{
  "d_model": 192,
  "head_dim": 32,
  "positions": "learned",
  "bias": "all",
  "init_std_qkv": 0.0248,
  "init_std_o": 0.00621,
  "lr_mult_o": 1.16,
  "beta2": 0.95,
  "schedule": "wsd",
  "decay_shape": "linear",
  "batch_tokens": 32768,
  "seq_len": 512,
  "doc_mask": true
}
Each number is 128 + 24 x the weight over its row's rms, rounded and kept within 0 to 255. Layers, rows and columns count from 0. Numbers have three digits each. The size before them is the row's rms in percent of the matrix's.

# down: layer 4 MLP down (transposed), 768x192, rms 0.339, rows 164-170, columns 0-191
# up: layer 4 MLP up, 768x192, rms 0.338, rows 165-171, columns 0-191
down164 093:109087082134167109154135150152134143152130159066086109181143145148105167140109126104100113134147136108134129114090117132128124127113130168127100121181103128143140116161148114110133125173102137167134143143086120113102145146108150122109139141115106172175136097112110067110110096145144128147106126132156106162131121175135125068137147145136134101189129139120162117127138137160137118143120116125144118125086136129145128157125093134109141134126137135140153116126124138117116136112124144146089109109126123165119171103088129089153159080160176152140121104129106143138131145219130162122
up165 103:120120133133139129126119170109107137108118138111094105121138107095130162154164119158075108145140106130119119125100153117108124150093107189145125127103120120103125172122165117127116170135129132129103108130094100138146118147100140121163112100138125090099117133148087151139132174144138129141127072110100136132113130153158109127125106101126055104111109116137122126126121163143105116131181105135146082170144158138167143129104095114135095127125119126127093131140124104111075091130104120122096102165127147131148153165141165173130194105096087115151102128127135125133136173148203155132
down165 100:084136103127099135124134168128172137146140117164112080157127091141144120148100168111120132166099136136137119132098142093151077116139155116155131128138143109119115113128132122118108162152119129122142155092117123080121135112170136161109156141133098184125130111176094070141126132147125118162140141129108132136110143166096103141138146121125128165154127131145078117112137082074160145105129160157164136163110084120095109141155142150167162097126132153111112108169150120131134102142149083112171121122108152100148153113097080094081118138157101112097133182103137141155122126140124132135
up166 110:161181135164136125108138153125170090149105141141126096146122150132144118152114147125148160160105126107171116062128144114136130093180126134088170143150114161099089168171127131112128130112111133101140162113133122145131185131109112136145116152133141110115099149121131102129132114126092107127141110131172114127151125109107144148130106122132112099148155143105113119130110141135133176119139098130122152140128108070097160140110141081144192138148154113162104121129086085184125118107136119130102108116131118144101113089135123113095118116125114125128152169146182159178070123146128100090
down166 092:159116146104149130105123118162136116148141133146205125159105169146117115114112120114108153110134135110109101146147121128120143172155141101126113146123114116136134118127148132136096134113138066162132119108137079136109117139117109132129092140071154110120167144153120111122116102153130087127130130134150165101145093138123099111099141167178124112141092151111078147160108134114073135076122133157126158130180110112143112126102082125185119128125099141131157134091105103086118152134172155125144144146083143067107110149116113148116152156111153135144119122115164070136118143096122097118
up167 107:132088118120156125117163148171132119180088088141128125127067124130137086130157119112121153113137082128140087137146120154103161103151105144098131131124116144131143112165159140092126182141171095103129152153132117117141141103165156115138168144145127104113142104156136189131139156139155097079126153119123120158137139084147086111143114123139113166093132159107148123175122123147146113135113140132178111099127101123153101077088115120153132118113118105114103158157148114138114144101144094115139159099109162102113124170139143125166130099110112125119137085103106128150165085112089141132
down167 106:118128118131153146104118142194133116139083080152135118130170143111102127147087114129150114141122081140117138109143179106132118104132128103179098155167092145099115134150126116101148142133122156128084135066158125108106156148106101127124119118143121129146107174097112112124120134103174144138144151113109126137134153156109180135067170145131125148144086123127145115102137138132135123131109068152136085064134138135130135113133125138157104126087130162108121100122135122062134112151163155144130119187100100118115128110110135133141123176126144117089140095140147125148154131079119139139
up168 102:184142119100106151118165149083120129120109166110094127096134115100151161108162129116105179129120128124182149189109129098148142139153119166137136162137163128141107159133163074109121124154118091137147129093131139107073098124147137148125141147156128132139170126150103157122065112132103109104134131071084134110126116133135124145123139122097121125122169084139113100154118093101156163116143163060133140132145143092128147139104142145135120127094115110153121154147127170181129102148127121131106133131098150104159120125112151108107173122148121148127098130117132102085103139105133104141
down168 112:171102136132133172127142149138156131122162162157112138142127116094096112123156172106097088146088116150102129130114163188149183132115172147116126126107142150147128104131133126150083128111116145129169140130145144071151119132144165140179092104108096124102155131142132144122143094089131141161132121124121135170095144107154168164104138094136152168148153158136103161124111101106167176113108140102156070121145099125102106153107141176108134108094112121125109123099106118121151135171113148130114113147144120100137121143112171084143121131129145117114115113108116113130110157078144089121
up169 098:108173095144159134156143129118120099092145138149185144122104109130126130150127141213121155162124167118102118120135171168157089142131143159103107120096127128132132116113146125113100113133149121111140123150153128105140116159138070133119117131104119186117125098121114116083111138115117118137137144098110146116179152144123129138151096128158120137116106101155109111147142154110108107166173137145161108099121137094121150107116093128098095139134159147098115138176115135180091122158120075146154168111131161143129095128139105101187106149117167110079089142126110108146128134103110118130
down169 100:121073137155098123149132099075122116118131130115136106124124139124121123129125122105114130151105127115135159129102146161133152138099112168137130122126107163100121114136168157136156133101131115168130132117174180129124109087074133116118109102159158134110132181141109106136135092110102149156089115145120163138139083097107122132129109182150134154103124153135116104142085184186133120105167143144126132156089116177110165133121152190120111109132088155122150101120152091120144093143116124143095137118126091109115133114151144137068114105150128093131161119096147109167162165119151119136
up170 117:092117117091128120143108114149122154145126104119126148122108135143178178140123157103106161201150147122144094157155142151103174084161109138134107129135110098124145147123141114128155107102157137149139116182164139134145101175107139103106083149133134136175129148114144106137161132130110103094068138119110105138083091120136168152121138137112156129119136103087138150104120119125117104119145142130091137123147134158151135129137101080088136131115143103152133165133120111169089137106132132134127113114143121103117070124140156142145104122099123169136094092171149189155156116106129081109
down170 130:096095111103128108179154132152135115097152150116132143172116119111081089166144131106091104166142116162081098126153135146155118144120131135138153150137140144140150124150095120117134144153163102160126165150133141081096154102127121113117066113119129154145097143129140082120120134161109159115127111085135153063140146130130131142121143140125110124097171144130084120080128135122118163114099125118147115078158081105161103094130111136087135098119157107152120104140151156120155143132137162114130125157124132111106171115137141086145117065121150164121126130090135124163186137118116115134
up171 102:127146148157125127113119105128152136105115084191124097167132102139121113097146172103147133117116124103116153086128123127157122080149160095119118103185135143147109137138117098095100107123104147179146118105090098114123164136157134163142105130134076149147184159116119148105117110119149133081060125107133082119140126075136115131146120111136100127136118098112120141104155117145181134178130082146154172152132133117118166114113172121146156168151137176124109129131151087125173148141111129111118140135151121114183142139139136107133151098125136125145153117156143124161135139138133139122